Weights of a small GPT-style language model, trained from scratch on English Wikipedia: MLP 448 squared ReGLU, local attention windows.
Each number is 500 + 50 x the weight over its row's rms, rounded and kept within 0 to 999. Layers, rows and columns count from 0. Numbers have three digits each. The size before them is the row's rms in percent of the matrix's.

# layer 7 attention query, 256x224, rms 0.0654, rows 173-230, columns 112-167
093:435523594529446517474409428481503501526507450578473483535573538433526435470584499511429544447454573535399480496498487531513490517502400528546526470470528576420548509481
091:538485507577499591429545488516503508491445529555495455442564560538479556384572524427448508468489422492446514525544530483495520548452438534497561515481495564545509562470
092:433524432510506511473565487526592488542421585426479443476498519502513527602567482505619578551358452522551558531516525532504457487460522533448444500512567471495516484563
107:564459572505508488345560477482592471509549520550548468481500603491525464475485482446530504479478519485495486482465495550449399508541551613551495557444550592568525516403
110:525421476449499513501509455481531566574382534506533531556427441576536419526435447428486577505490608535521459499505576533521452466505536523558450524413564510407517521480
109:503532571473538402427576532510546491511476533525517497532477475565460459544545510482460472605490528552485449482591446523510461493538419494538448524442551491495463464441
104:530540538532472535491474544491557522527542550404542525437519581548501502537547528385431519439475483521582480564498462472478503538511447519416508529431422544507511501575
095:494474543430483522557404483452545491503540444532514542430477499596550414543467488471465453534517561575472544470577514477473504372521548507519533439452529470483512491446
109:579572575543476501499568464426551415562500481452590474506444549576540460557511499461530520493458489549528439574423515503513545555575478597553514505518522597514555482556
103:489516486476500553410486523478490539457516478545509453502464479582464368502439498663511459526566563507399513519533557522544516462492549554611602558422532483545548498447
107:499457468455522490588478488492392465497528483471388633412508445450467540470513456554501451508500512393503537442451502467445511509449541385537491428596525449406523446527
089:562528552529519456512586544558489478493479566430504488571566500553588465512490621507479532516487471441503477447508484500582540494430407466484531530449448522534476553499
094:524494582566458433462556523555465492502588478452518446530413521546427455411592491422392493486498446454494528511498453554539590452493500517447498479492485551529502511456
116:514621526493462462503526497647520455492426459454536499580483521481512505498460547427496531504404524532477490504474540518525603465508439477491432459607504491464529513575
102:553555534422519578563552594500513490488551594489414571411420516454443445528537413431536487472478428392531500449504524482422487473460549502443462451405470524458498531561
093:613519519503518463452495411525535470449510502510584349590475524476530464404381514471525509480573421569456468456438554527522507535474430515541528549479497523474443605461
101:452438492546540578487540580453437526560595469540459477464554524491481451397495509502484398574432521448530504484538547545514480519454457432501402455523611477488468410493
108:512496423489462538456421516487579501509509568497584429546462548594520416544489472507469529465473504458535426521475553579474517495525510550428452609451487432507508527513
102:471484453495556546522511522431544522557480452441496540403612549518559513512410508488606430510568495550527624496432582458521416563544530489546466476511487488475537505524
085:505497638480513505495474489555598431463404454566401500509498490549377502461452505512480448472529632396456475493543496523445554497523494476513475392475540598432486413434
090:471552512555499430429510528446457517485493578493574421492454396418595405538603531417525538530537437564430547455467414506503466477577482607508488574434422602515538540556
093:472444506444473591449469482499577437532528467493452620491614524472476531428528478449501460456523590415498440470523520523441505562498475384409541451513550485514478508447
086:571542522590480444549522538524492514494495462509499453522416519487573439575459589508440531493529549560399433557400513467509465500566486525485484547441400554501526491469
097:523406554409493586407539475531527500525512485423489552421556472516425482517485483529462478444528478559561491485534466536570595506460472424430445430568511480405453555435
077:479521419605537499461474425510569505496572525479524475546398515510596425393523551453439606565406531494420532509523525433498488513482479524442518483467485444599508517457
099:515484431613457498584510514501435478497505515510479505526486547553576545520467558571475539544532503433437445575395562540497496501607514544437526523488427522502554537595
101:469544484528560472583591495504599555396502597498446519528418530482569495501466504566494473457498426495548497504410510572558451399508455454555487436404468548474577453484
101:514497547506527456480543438485510539422489511461499543442400524450504555478433503543496504472451415550492559434442505506483439539567548495423545393475563506387449417551
098:568490571476547408438495470460518475475494442550493527513475456542460503535545393446603526536479549520450504411515428504486506472461485542511509542354526566553467455512
092:463536533573539383504505485562497569472541420448542454414477471498543514442485618602427382501452445516509572482470488477504515497511503479482533512517565531437461461450
107:558496584518622441408488455436479360548543475507458484511457470501582502464440472493508511579476504538407470436491478496470428444468462591538532568433480588619467440485
107:522555526567482501576475522519434460540424453500461470457516372460407497666489524455626472539495475545602606405483521528485483458508520497427424457482483451482529468452
107:528488516584513494437518585442537527483526360485508486493507533511487608473494459435489524526544494493491490550500438494521540502609504483537463506570445536619584493499
116:513573529523534438508502421474496442375530515511509498540418417528506479544557524555512478535459534507515576431524479464403486487489549501514492545446536534508485498395
116:491524481466478596546495480461430466589497492511474439489573410506403430538516524483495459538494516527547532501520537511459448432459505538363454580501499474501470475475
104:576533477495500486498474474456529470346469525570452523577331469595472483451557550538537391575532508502488519506523540432488431516522582544431544483486484580434443492468
103:476543558412438566529530429497471545508495579526462468436505417506488509499536509484546547522522618445502525518549514460401456468421511563443520509478551479492460452456
098:546506515550566498502429413456455478471442451604464574493519445481552526658509514522514361557513479437463450461478493529491562550519538530461526496488501540566460416506
106:524437504443467489419463537482549598469530577445546500502490534445533440471439444535526506481471497543525563497437591501487472530557554609547497609503550485471596454473
102:543500459518494461512465473392444417390504515533444467514471436669498512518468455607480482551533611447503543539497457473458433485518606550440506511546494470538484467419
095:432528509422394527486553469527624558603502507481498449439518540442509476446467560450518548494455473549461585486469507506487533529516440519569441469545551550439491514520
105:505507514425500546404515504498457554563465595529487496437460526506513480392510478447456574490555419572400493542505467542493565458501477534453489582505483599475470522593
111:555509538478473552415492560513559557436503526521545550446456521434440466386539451429500555554633535558548582558615507489546475526478535575565579485466481482458501537525
085:449449467489452557501513527596515555531472521463552530453594546415527524468539573480480574509478428489515558479438540481582478502485555385534479440579534466446366498548
091:483386593566557483468483468540430422400474413497454554505444385515554513586461549482529406555520603462449495545526486402423591543562493498484529650488554530558526439471
112:484515545443515571462434422513544484454520444517532520506476557518474516523477408504470417543570550550455479494476465444497495558579524587487504526509499556479543473486
107:426472520495421410512484555502526552626545557502555484436580508462487543503626443522571601473476515526490449507567455540559524426474449468614477486461440504497566456631
092:518510573426487526454451553500524528545492481474512516530545560527545498501498487515431555491635461466455486501571434530522490398483512567495466424456393411534469551549
111:522520514406501436521495472481513532448427592621485495509469478509570545543574512535513493496536547488467427453552483431469494547490549509516617427486497487483496536506
091:496558504445565439539469503479501491457492490549471455554430516491552517536512533601541412515480551442390506425485528403419495498509564509525437447528493518586473484525
086:502459509479466559373497466509566520565490493433482453503505476539599500527411548450358436549587550491506469527447501514530459477565496551466479594513516499469477390520
108:554473499466398525514541451526629560438535489494513514522501502469409518516468523445426483526501583405590522556475482544481473579510471548442541501529580397432539478438
104:597585434493544468573467508504438455524518595549450506557407454534388461488510426554440503463460401430486534459418565472497436503442536460461494432396454477552556458484
095:463496494431434550392516532556611492539458442438539489579550503493473544473526561467527549565477485564450553543450463533491500460525494554506471495545589503465446406496
111:441438539444462500455396501425497489526410488516456469499519519564569479513472543561583497543506546563417425440527439487516450440508563526522531501512467497525478499566
106:490424505532387398461469517403564602495462469478552474479542513447566495381490546466486572451499545491628527605465479568479437481510520547438533633498504471425492465392
095:467522496531582485551409465481450411401482519532470523540448383512599522548554513622582414497529453397499480454513498472474488578514606466460547475461493496578477483424
096:467459523491459539483536531448482524576498432420506541472540577512512450388479528472451540507572509537489441561498495558527426445451431476599403430527419407497494512595
# layer 7 attention key, 256x224, rms 0.0643, rows 173-230, columns 112-167
093:422555521421491450559492531504475435567523550606527525574425418558460515646542586467415510531478581467555516525501475484401542488503510562488425443507509496536464526484
091:487505557395567450454536529485498490537575569486480418485440492468559502546497586486439493521484526579482543485462441510499508502515521476493462551420476540486477475511
096:520462470602475526370490498595549495447472433478461404503600490495613517548513483569527470478528491450505504483507525638555556452461505499449551490489527509502446521552
091:462677554415435507467527521533496454427505624492606583493490479450483481495556502480515565480523492447497552547463495521494459567550522491572488483462474473519497565470
106:452495454484474378466600596419618521509453533531539406599423587479537396571445564452451486495475511539482506482481537548447432532420583594490511446411481504462622483353
097:499467524535526603441497488500551565502465558525536609570580552463571501570530529529502483484490566546516580477569587478407529553466534484481517431470472531508480589577
097:513409459430458537467527483515441427553501459486563485461517478554560521474568432549521467507520508510555502611549451552490595549549434504497571562508525486475505459551
090:551488477546435447562544452467506523506461507430563423621461523536535555473542563487450429507381428472452421409337507514498425457435421486479546432585484449486519566539
098:479448495489506536453575529569512436517558609544578474507493580480510401467508569615495469510468521544459512608504465554465546498536438619490536485465496513452480520503
099:484455536474434369480557545466559532499495554402510452596471355458522491475513583430508536498509481516498489463499538487451472500484500469447443522538531540388583405439
094:536496442524550572572452440544496571519494342523442575488508581462425574465533431517500514484604482465472504497388504403585474498515515493541501499508529473489543570509
098:572521532403447523433519500482436473538447447443520450423529477515582603542523609469418493589506481543572483563547449454531515495562507559456414486475485564485580406433
102:486447553317503482487495488478536467583529632521503537508444530541553449578544498506400530477477579579466491507520516436455510487480529446525443496430512437476440553441
112:551414498559463448410521519617547517519522486494505507485444523475529447469480581497411365548465551558568464625544533526455552608459516556482528452486601493477475432446
087:518542422464572565508481431507473512553454413445532551408606534475490631440513475417508551475521482406500449501437525458583436576515578414549464559511456507460540558490
091:471547546373556438415499462460500533482409632535562530514475558472508557553530612457530539491562506595532533528520539486398552499550545468539533484458523542516450495472
095:585511487505543497544516501514598538529529478453560560433491527532482399496545458479545493417532480492437554482491529347579439474409506488497568471523485541504443554520
102:470479506528361390448569444572570495519532470351495475472438400501477449463469453536568415487554491495476439432431445597522534535462518477465532423507571449432563459467
097:548483395516645539414431412509560525426472550438554475566586564450482485526552538522632564476557457557447426548379464519605484442544475550429555496544457558575512553523
090:474447577462454543575386536520509519475432440530424486456418506546477393434508436452518459525476501498514524427510444526502457517440510501502571528509559565548490416513
082:446485410562517497534536550496402564482572569532495507523528492475554536527525540513397510470534472408598537481471558448501442511503547604608493623443422489506525542457
098:485416569455505569532520531526609547485442432509596457461438547548510414408507380479500495417426518524508489481492431487467468576429509461428545599417585535589537404506
085:544448459402456498532495499526468626506449522441592502461508542533543545447460587450397593451591498427521550535485478463491488482570556533466438581508488524494512501474
101:499424578462472585490524510551606483489466452498580518526415558581497455384481449483514541535507563475518482565466528480494509628489413461533472494453618504534645419518
079:470459469493457565550485505492469472423522494486455483477445480442548497359561542474525541484386504499503490479468423473456539578552542442473485515499535549547601595580
109:441510417512435539536475497502416473529515583496489453495575492564462520545547547553435482489492534486548531581491497532546476465465520621500521497586415411470405577624
093:476532519435551404420508501566565428528530523486526499450424425505614448526473465510509451590535460570458541438463497484490511437454467537517610441411566458471457476485
090:516547524459618454456506470557453512474468533518460517448544434568511508428488519490455453500489500483507495531493533558404580511522548485522507547512421571551492443488
115:531438420472479417509575468513563593450531517461480505520431577537489549494486523613473546388454609494539485536497527489517485501464506384506500526409549483452497524493
094:520537460513575393536519490480491489436504525394597499512529478470554543469506562483526486427524415461469531474568503529498490541534508539508569418592458525475484535443
104:488488425565469443522530485484507546529471503461469566518567518465403536530464438471493560400641447424552503521490550535543474510486478465431478499495461443422402479510
091:580491450536497517533558534472488542593443513450550453501572527438535548491515534471476505529478464476550548568517480432592475498486393548551502475549447480547463473548
088:480439526523504475468515500514504403491514546460465492469467525519571483537542563506567425500533533552524462488602521528456516494448579606544552444407463522461371459453
092:492544474504540506492481489474483522508510445584482452567481509351418495501490489562514559496462486509538538467530443481501416452489516435528427538553536504516604560599
087:535589537491541493522546584448441533595466485543521427471536498492466501525537536592457559585487440456555588505485415373576481472505495541523413541507485411532465534577
106:425503588434552455382456491449431522492475506489554429441481480557411486432507529550510533539468519570594481440569497436456524451435567519428485597497553430517435461562
096:496548473424497516495476501436422515528484570563473460476500457471480513546534487595435563538476485508555529500499448431580495443523507533510468440523515430520451502605
108:473493512474483507448570557503522521622531481457472471422570459438420501547508595638448418595489509588540606502559472466495547437450507459504439520516472457466453454567
113:483533463525578494450551496515567488480559610559508606510496558445459549567531575485460555478398484549481596517552491464467543494509510432427557494520545453507485499579
096:514557460572524539523566572459385523538467469507499517469478554451494527535481412570470602615529450540477547539449470477589544428525541481491455520527421518548554521578
118:468458542440435531563508468582567503525474515485509527479506457561510470550550462403430526390479633469577415602469456460415505497499465569407556547415501482418488478496
106:543490553394501518542529509490488500500562567558468576488549507579422521483562510534457508492434552549512597573489473531463499521435439464409454459542556467479429457562
103:517451488461475564458475449567487540404496611536579495549561528551471504450555548463452479500454490514509501565483492567587570506560459470470458473465585514464522442532
114:447478531463464518535512438583593499535501415476456469496516506497497427552466538456421561393526527514530439518542490537476545480545520540426454591557403551570469436525
124:513569491484455514408523575446404499504467553411445499473536432396489543519495507554594415664527490521529524437571539464542466442541611439507462443563509467480484561573
101:461559543536532457525466520425484487602524579508505510438461443539481438546494409484508561519529487610558397468494512466516501555475484553424615501605542402503515490518
105:466385486506415544519483560559581544518602430496549588564510552476545507525437517492470523437560499507481527566506500562426529550499477439536515511393438524513456422468
103:519483571458438470571480516555429434465516493479446418549446478599478510445488509538528490512477515550501482512417568540527545457434492478455540469591583440413483435526
103:514511468467504453497445451452481552536525524488504426522514494507499515536530550643420462540441481541515473487491437446565540554497382491501569456538631539579473524590
082:483489510483409522555459540498429532540491446534498475424487476437420486481564368528494512520549523473443515459433393473580467460485406549511537554503495455500553487534
088:475548558394488428459422514479431493486506628507507441519489449554507417474559530493624439582450539509499489455479524453441435500474582568450556490531494443452419554544
096:491593517519529526357482447503566496472517548566540465485573476528493479530414470451455487477498484502524401494463526500467543513612504490528466517559603507449529565447
103:550526432475496427481522511414445506482502469529472581519541556444512612386442494530497487585546464410510515531522512466532425539509447497603555469442507515561546557518
110:437497465505477535523479430613606499503540595557458459480447459567476457507493506479470477484497591483592453596547475542442542464534541482463495554545485468437495497410
105:465468484558378544589490572444410513517512492496509546498468507508493503563567414540411588597489415579460514538448460495584523467512458470435476492518332600458469521571
101:510527550653540463535465403530530451490481501558515506495527578593505514574481518465496591402440498499500497512501516554471527470475494460405532477501523475435449417457
093:513554442610475510542530590482480497586477472507472520426546514463510537557460483518457565521548410504516574533471515500601476447526501463517495514547445495612556496542
100:525550551531375471530443552477525482445430508489516430523453513533510533480446405530537473519516421426388483463455542535441531539518467566429468564509420550548534461507
# layer 7 attention value, 256x224, rms 0.0593, rows 128-191, columns 112-167
104:540535492496445456457415598538500528441440488555541421483463553542489440476497520559466324504380545565495496480525498565475540539503472491492511548453567496510489546467
106:546505493490518481453539519438502502515530434487608443531476525484466404569476534536507451512390508580451494430467452505469457413408570433438521424437494498477501479549
090:522510441515501439461466446600525557514497529528542484489589515366490505526521523536470294483481542498420490519460437527463529516495509493536525443539493461517555497575
103:513476495458506527494482469451447565368552514439412508467515477544524509516464527538495515518534367454589511528587477444539556560523462453546465492548544538509477481492
095:535449471458609544492535550474471466467475525486446480506409546544479561539536514516509508547557511443559503553494489412507498477506503468488434395496515542532489450486
098:456496516569456493576556568439500551501565475387432534525447516565517497460476537527483555551413589448572568562549497546489450529398554536476488528528532520472522526514
083:428504503519452457507503463528488459527592552616476510483567476416479530475520494474486449633444584518475468517418617575466495620429463569500546499506513509588476522488
100:535588459510565507533489560541475473489526500497451405511449559548539515553510402560448549586569476512510490623541539477509521525459558612470474495564494506562545556484
090:512542553538456510497558514426595494387596503391445515497514467559441510489442493547488605503522537449592527535571512538554450488408539493462479547595505503488561523494
107:488522491461511501557497475490504550451444502523467485512474527467482492480553473529428553398508486457499441467502471398602458519510605465558521399509533466423515451539
100:536530530476560526581554456395504445521403481440591515481427578527478602521507491485468541540414427497461591475487453416580467373540484568561487457429571458475465508485
101:488434484487528499528493563415461508461559504463500562570412514560525452475449508521457621448529540506562457584581515501496452474480540535433505526585456503475501527568
104:523472527490557517453557419470537416528494509547543493481485537459518571450530520494421590490448481503489473499509559483553499400405543708451482453467619535429509456467
095:545578459553448506589575565434551512579511528511478609531462516593405556483489507536457618447469511512577579510476461429528515493527482456445557526533470519464594552528
088:449538543494439495572522458461405578539500502613504521380635397449543477580560457441461538595457559462439504468530524451461473515535467582482588547564497536527463538584
087:500516439515508600437517516549550518463583492522459591487450482469463499511483509536532446449526528529549452486513491503466562548461452458458506514508430543485476422469
112:541492483529513391483512473542556482530402469562561473455481509479513459515512547598445433623416534545508529527507514581493508495391513579512553534355485502556406567515
100:456432516456519500525470519528507620474499443488542496537586561473480470524510412492566507363634510508429426394465511488526496499543585510509507424516430477477638369599
093:412479496484504514607485493479424499506590473587461483419557478491565449559525481456524492559465501444481496553489517485478478567529478513479449437521438509503467505529
084:626483433480379505396438474520570468501600532562533421524509460454431516463523551558562334395507462533531469486594536458490513569440405556473531476510504537506544491454
101:489433480519545462541573495438527515432467446492448486475544536531524532528490545521526641537507518467541565534456550469474482506412583563520466536514480446534483529506
096:457516552451562504523491540389392446506533477503538426415508497495432446510500495504463612519464463432419457459468431420552403436532549564508556431545537509422475499520
093:478497495517528487460454539524550577448499482545497483443619452448486520458487571586490401474503448534529440472528531542476507504458490596393510462498511468473463469524
106:577496593450461479552551477354502494500568521511490556523543469464461560423478533449550510532445422514557498461475468453469475459417451525504610563581475529521505449477
093:498565473499553537474496553514525587605443483565462584477486478466484615512576494424500576431504526493551512535498547477456486520518520511499420479474430528512487490362
099:524535508536541456534459486490498485488477428519571441526612497497486450587486504526538424579466479491492522516462461456502478476500447494497499428523505482578499572544
103:536422519512518493473467546524574414607516566420511526607510475477547474488502473460527450480538619481481597549489578520450519500534481460483414533510390557525463434462
109:542474473487499485387456451506562433486540479438529531524458538504536575446424532523507411472503425536556529529519539546512549457479425500520504551426564503487494488480
107:450518433463501535499462484589448467547581515619520532553484464476506466520518473474551427444526537543438391457474472500488464516556474426452486467490477462526541471494
100:482522530525445508606487524516419458449520501544487531469455471622496466506489539608524426559496459451563539577531491481492480626528455467489510557556518548539485625553
109:481475500461479536431506552515479560410549436536433357452517495393468563515504546485509453447527591563512518397496365452471466517485354400518533503528523495461548410572
111:488487507474494541576508488520441423364479541506487460449481485458447457529571460477489461481601358414506478557530450422536485537643557513490471432569411557557548494490
099:532546463499570546427490551474456441538546542576503428533387487411521505458481542449432511569428543464540492533538479504493463509459480473473454436478453549532475471525
102:545600519531458491517612523460450439488454502538544506474499477568459488550498476528459492631401467570513528539498470453468521573502482528492546495483496490584497590530
086:508511580543487530513576451429469522527513528502440545409584422498540567478560429457543497646462543433510516459468510461441516559430379494524456497513546541586511442451
102:447477507554571561480554427471575498451483427434458534520473582502530519504522472491469561503545537450585498538518491531489478463497492497521447502523503546551558433401
091:590494465533546578473553489543519420483467433448558411497505490579554423538524540512573435504453425514474517471452504498523473443479478529446519554377520491466396537471
099:557472527435403413461461523486535485521561484560510489555457503489547438474499550504451481486472492582511381417519492520500481485368465485427603553493527445443538556526
101:479428525430523518604459471541448452517590495587510462506536507468464479584519496436512493479585500482484383454505479475486447522485494548408484459582451546527467414502
099:495502542560580504529537433456530380355554532486456492487583544488436432554494471538531446499508442424488425547478494436538388528558535455462492391568504538552540518522
091:434474569545537469512520524398458428437448524486513545543538542559519566388493546592459461489478443402486515565547609425493544455598511516572511508563622533528527534501
081:580577506553578550513553545480541461439460476421580504589470472549460487483519462535475597501521414489483573517486531452504493495499490496517506523455516469435492495435
094:558476529464549569504536448466473487596501467469480533579420516533455571451565468468518608471561428500422529500534454441548480428575454517488498451492465581422465467498
082:428517530462531477567469505569373547579512560597507496444581426430568461541554492477516448548532531510406480551471455479501483582571518470492539517535475529555510513514
090:410464512470605433550485513514538552577516509448440489530592524438553522455541478396507585512506511468466451515482493438539491524575508452535448457597507451510559463539
100:508496512479621516601496551401432536519513488482469549498441487509447511562427496427487640500518418526398492510489423457476421425555616440493504456555400506475504464544
096:488545514458534594536478407507550439515471492489448540464473480490513557478579437524506527428627341532494467443512506492566519410519467532562494494477498477425452488475
105:399412495494474412544477498524516547521530464560498525504624468527542433472535531444477575428524622498572542515503558536474460528488506628457485604526527465517523489581
096:503534481570455466478534499509510546547585559508532566501503512499605533481505496576410459515462603496495455597492554532448586479511441559486482568433555513504515519496
106:445502498505547484516532590498468457553567579506489535499462447463513464469514464423498563500541529593464460481478503505474519511496594484494435468540421510520544510545
099:528520495428585632501416549513497556463468479501550428463425496483398514475548464476531548339566375490430469478557444448527505423519559516458478406518435501394523453557
096:437473575488481446515491509549619569512515413541497549516583482502503486514506505447518528547401634579552502488395555567439490498425404488530474631509554502533428511451
098:458481458541463444592520554496471541570528502547422525517521505527548478537486495480484505624478633384545543619525534492442459610526453523535509562555491530619508574532
103:480446542505535488523476436610531536477473491523453517519598497455457489509553506436522498431528519510555476483484413531487444525495496514537483531569451531482506445462
102:542526525465475504495568537466499483524500477468401460450532492487398460432604555524467550451428575470605479484515491414525474440450512530461538504525582612437495487561
098:433526524509483526494537512518586619483521415428436512453513517552446533437533501467463514424464531500556569509516453522515496451441426482546448558536549481434518446474
101:491578508477568547602539518490518526524439390535494452483450513628481480570544512540514641530500508555504524471440458524514437420439501510488543528495569484502446560559
110:496455502479455522523565487466505539425436488435492498526563525458446456478492509494571489498423489467469533397486545508574514510532581467571506469516500492476477468548
097:516564498454517494455529516482459509571495499491550476494482413507547512497442524524470477595479484482406467514499470497546541486501496504518584448457624522498452603554
091:529407479482589524432496505491585499477549449466521479595433537434536507501460536384563561425581481627462467468439428514463457410412570504510481490504436471491550364558
099:383527462558503476523485695591470556476489501469482492496558489561514480487537490588448566580503461489584458613610513464473548570534596571533400556500530459521488502521
099:481467462573578468454493571380451512484545527476479513516409469510581514470421560582452569612487476464533529612526527492460448450457512609458462572481481461535458588531
095:493437509534452464551545531494542555456575491532474580626519537547430524459467527539529569438478464504638558588580530532466406502495469538512484619529491457495443513452
091:461516498565435470467380490501506515513511535572477484464452500505493556442518486501480470410551530451509553525551565495441501479519477546525452557555491466566450543499
# layer 7 attention output (transposed), 256x224, rms 0.0775, rows 128-191, columns 112-167
095:519522520627480523469579498587438598533531504533443457494465465443431464546458481530568433570551551520586500533528536494492425521517525500518575555517435530533534462545
109:455546602532462538456502527464493570587466411564549399469489458493553425549486450454576545509533530587571497556543529553448447533504518480530514557588462504438538351459
094:539494566588481523512494540564332555452506427516427556527468497451446476565438472556524480624552574563473500507492506472458400538450549498480618454549419559465440488545
111:494427389449569432512514511538518401507507583451470554511523474573464561405435562454433438491493413527509535458526451406560539482415470513532512480501464465468491537529
093:547491515447470468450489523453541469496504462443509480542507487580452550492557455456409542359516416444557463547456439501545527473452507529485504507405616400496455499525
106:510611457474583498522464467518652518540478503545539399506503500401489445406520547503533453448433446500387481524513473554533555453448451523499479466582573442541568485536
076:443492584521479510508479501486402489451513485487517541493486520441379428475521547517501511593514539493519480489470508429506470524540591431451604462549462503441495555540
104:553635518497415492435503511494529476479519484462524468536450524492470371445505456489486454411533428406500476599447434502493525460509551569442471523426546515541443507452
096:499530430422551480429539486586624465566486530525477469478574490525555541466544467508485474409455457516446491513548523526572535487501452542519431538486558535553517490572
118:525496527591552534483486504516492472553466442444522502453465522576567476554495460458558577492441422560532550429459459571485462483553467551469512434521501622536483437450
106:493487520502519586423459471490504527508597478575598466538502486501530544377551549416447497562456411537548413525536498506578530474437453521522504501525543447470462539452
102:524585498375504490544447512433572473504413465399545441485471478436574448455575530485530517360489412409443524528445525585490531476554442517524363515526588447485567496492
098:526572490475543542453417509505550466517510438477512497511573520580509532470543545450433528439476485493497501525503457437515533465513511603475477556433610520508412501509
096:495454468539486525557441435454519426568517459564507472510473481427560495475531457535471602484417399414571446563509404512556575480463468544501455619532501591563509465555
085:477493531513450495560447511497391512478409483508496588488480518496437460501484518469548513595528506494495609451514488453485437494566600424457525469540515455466455518528
088:483497417532490456490551464521543463497479599468472482488681530545551580588498443549433572471572543512477558459504528459495579488505427562500436560459501549544501500487
126:483514523566462486449439472505483559440575473599505462535474538380498420459486536571482473553474514516402459534560556497485470516477531472467466521501507496508496462521
107:538512557478530537549514524501505518560428424418451465441501475542559547595452414443624524492573550546516656454510465563513513566548531482492513474516550625512564491432
081:487475566477510415544551592468477437463373526456541524471495549496474459555525527482499554468481464514462533485426484474513468499514535443481477440544525484458519536573
086:531496435488450403406543545607482486556488498530419519505553469513568565572479404546513540524506579513484521492493503406468485448522536633499542555446457554520515506523
110:512646413496547425486462503482587498413482478467567451488478534455505423466467528470506393466472431477398523626466483492464562430504601521469505506658567439579506557537
089:484426612483446535513410570510506485562471485517488497515478495572478452441570583419483536473496378490553484515521517485528500508500499398494492518434542473437519485497
096:549591419519555454480443557534438529469421460507459517452566527497543500550426492556604487545529495503437634512516523442428437525500609506467485583595489575518513462550
116:497471443385551447513441474538488447486487523492551529468524476482459588457482554482469465500505439528432555484594473413517556493482437462509376495582525434408563509570
094:477521431517528458504510442394524490513472536502527469484644523537566547510522445443483548480477531492585504547510403479455585491468515653510503515503562490535441522493
101:530509592546365480466511546545431598452485526529485519548404503433485340503468488558578472597561461456479478558435506548480460505476587452490556480543483463514477509544
104:522539435402543527512539470394617498436486488512541514490569510491505556542503472476435512431422585524486491522507517516472540543439427551547545527505561457453551528533
114:501494420546495463398569561554502498454589569563438516571513462598496634456511511532398428499524537506556384490532562438501515466444475565542564546500489460523468554491
107:501452629533426536542516478432406503502478485435460541486480510539487466613561433526514623495580546453586511461414457545490475533541521474465567486441446551479499482445
096:486433512540486445523509577521419450514485539524487517562336485429439412434477528558525515568478468464482453476484531496542480467458546434502514509522460456449553513558
102:504449457504506531503491534661484534581432584520426479423605511546487585611438462399519572454610577569547589457590437428527497484509486457444551474477487478456503482506
117:537508490482500499538515557521472360524457477423498563524426491587470538509455449444513543513519453486528616468476448478567521400489461485532510432524505522435519507534
080:526499572512469465452515527559501498497505488480540555564507522420430451517552546451459552372557413502509424473504513466511496441515477482487509480451476431410529469547
104:432439547532372509474483494552367484492553485553505566613444484401474429389506485525456533570518438444535437536554506426541505514497541414476484546487492458389479527516
085:440424539468481517477465535524439538558527523574519587461524534472423500494538518480500494549526492437460461447572531355531499521513582400433531483535571377458472521476
104:535553444459529522491550475507653487466522561468531468510567584514471558468547532426464462455516524481431509501534521493551553501501500535505523469559598429545494592478
082:520537519640419498398532577512558566545533580580576487524561485478588437585469502505475512476481507504463479527489539543514528460441452432514471607416494497534484436552
096:504509475586480504494470442539514477545491574474447451438527498526549460589515494517499481447466496572470566533491454540544501553599416452486396570443443592533539430501
105:528513552476483467533464495485464490537411545405602500419487595502512492610485454494526617475493491483460673480457460568527526451567469459480466427469539593474554436448
101:488491530504421494494581621537458424541490529417504512593455521531416516533536507499587480544585469468488582448470500435553492456444543445478549436558507552481515505548
093:469481481415560610516572515458488464500532507461503542574488480512426540399504587491527440587454557460555467490474511465514499489438488548520558469542474457451474661534
078:532581427525441475436532444498620527509571500547549502566563473494585464470516451507462499387469461506497403549498528502504580501460430573519427555465531513507515483526
101:524493476481464530429431451473563507600481576518546503531535507500592534411514503466472588453466492474469422464567421497544553499502437534543397496357554468458479508461
085:523482589541440507564495529473378479503430456455476596506428503483429434533431536511555555566525504497511565481443476466478453506515569432446551457469413477443509493538
093:527569578433632556563467457405529489540400480492552558444451518508427476479484521465581463469497504511502568512431423487448465540432511487453577371545431454461487545479
097:507479586425515492569482512397537461514411452409563465538469491524480486465549526415515539430536400496523487517495435520471553480465457466505445433516502432419541479474
090:517488431564493511508500561459539495451491578475526558441524576632577622514522488561486566480506464475461549493515480526487548502509488502509415514396482495570471499511
101:480626403474592510597472471435512500437425447466484466383538562447528468585486484491526486475458538505425645480441514537474451484576505545468491506605600496596493530565
100:454508392441494549566520478435434478412506467545456528538487509385445506451479624515487364532514596465445502470477524429501498501449549554465500544520587429453439526509
109:478489528338537571616453448386476418522469363410466518455428453564469583490552453530498579422519516462575573541509431501446491565547476496495422534452521491436551483478
104:586508531466483511481430547491552486561426473401470484467541501626590590531534456497547580405554453481568553533530512529491511481505447539543428559410508556472514409463
101:440520488496551513464537455490537582410518603551542445413536574453465511539500522519566426539466601534478498495510516487483461541500567482489519529582517414559482529481
086:481496527509491484563479482451466503451508484523499546524406514411395396439509552476517487525496482458481459500458496498506458495520595452473583440550498422480498556538
106:487525423561546425578458533507524479442480587490486500444550578560513577576429520489487555616503585591438641458506463404472544510512459523482533445570496559511525525475
099:523504517572556595492387488519516525629394487521468476447565472542552482487517447460531553507438540506503571493498415511492491493508484538453485534439544542505451433538
105:496536416521617527484489465547613513570513587562494442405611538517507543505458495460514499499435510543438530504537465489555495496430436540505482499554543513544509537473
101:565550490549519583491428510540529559561551602461551426477483506441510335471473519468547568492492442472501460603597434564548506453488464427457380556520526477476521466507
111:595483568589520497476497485574547501532582426554495536512503493472457529490481460480485548552499437555516448441472534581549468450540529404530563449513441559498551508555
096:497400535556456491372481478545455571530584527580507598595484462495469458421493581571498472489488474493511395483538535459445459501451540415522488494374404486452467464499
090:541549547422536477502427511473608508492514491473513427459528493514552588528512527474484519377564535536468503539542448487471563513528428522474422559517546538495549460422
099:496546475452518491568473524437475429474477453421479505539447413517509428393504541482518447507489413466510530570437544490465453519435572523528475539493467522438536499503
106:490540504389505462562502521440558456413545489479550502567429488462473421357571635488447387462534422460445449578443527483482562438478519475510430514560571394459536570486
096:526551445505531405452521441479624468480510584487530485468561508481604505476509487525488492509436433442470453551420479529503533426521446546545445512573554510542553528509
089:496472452492497530607515509456453460382540511422431496464452538500506482507534561583520475593478619445491466518434452481411432493560541551503493528557451497518534594483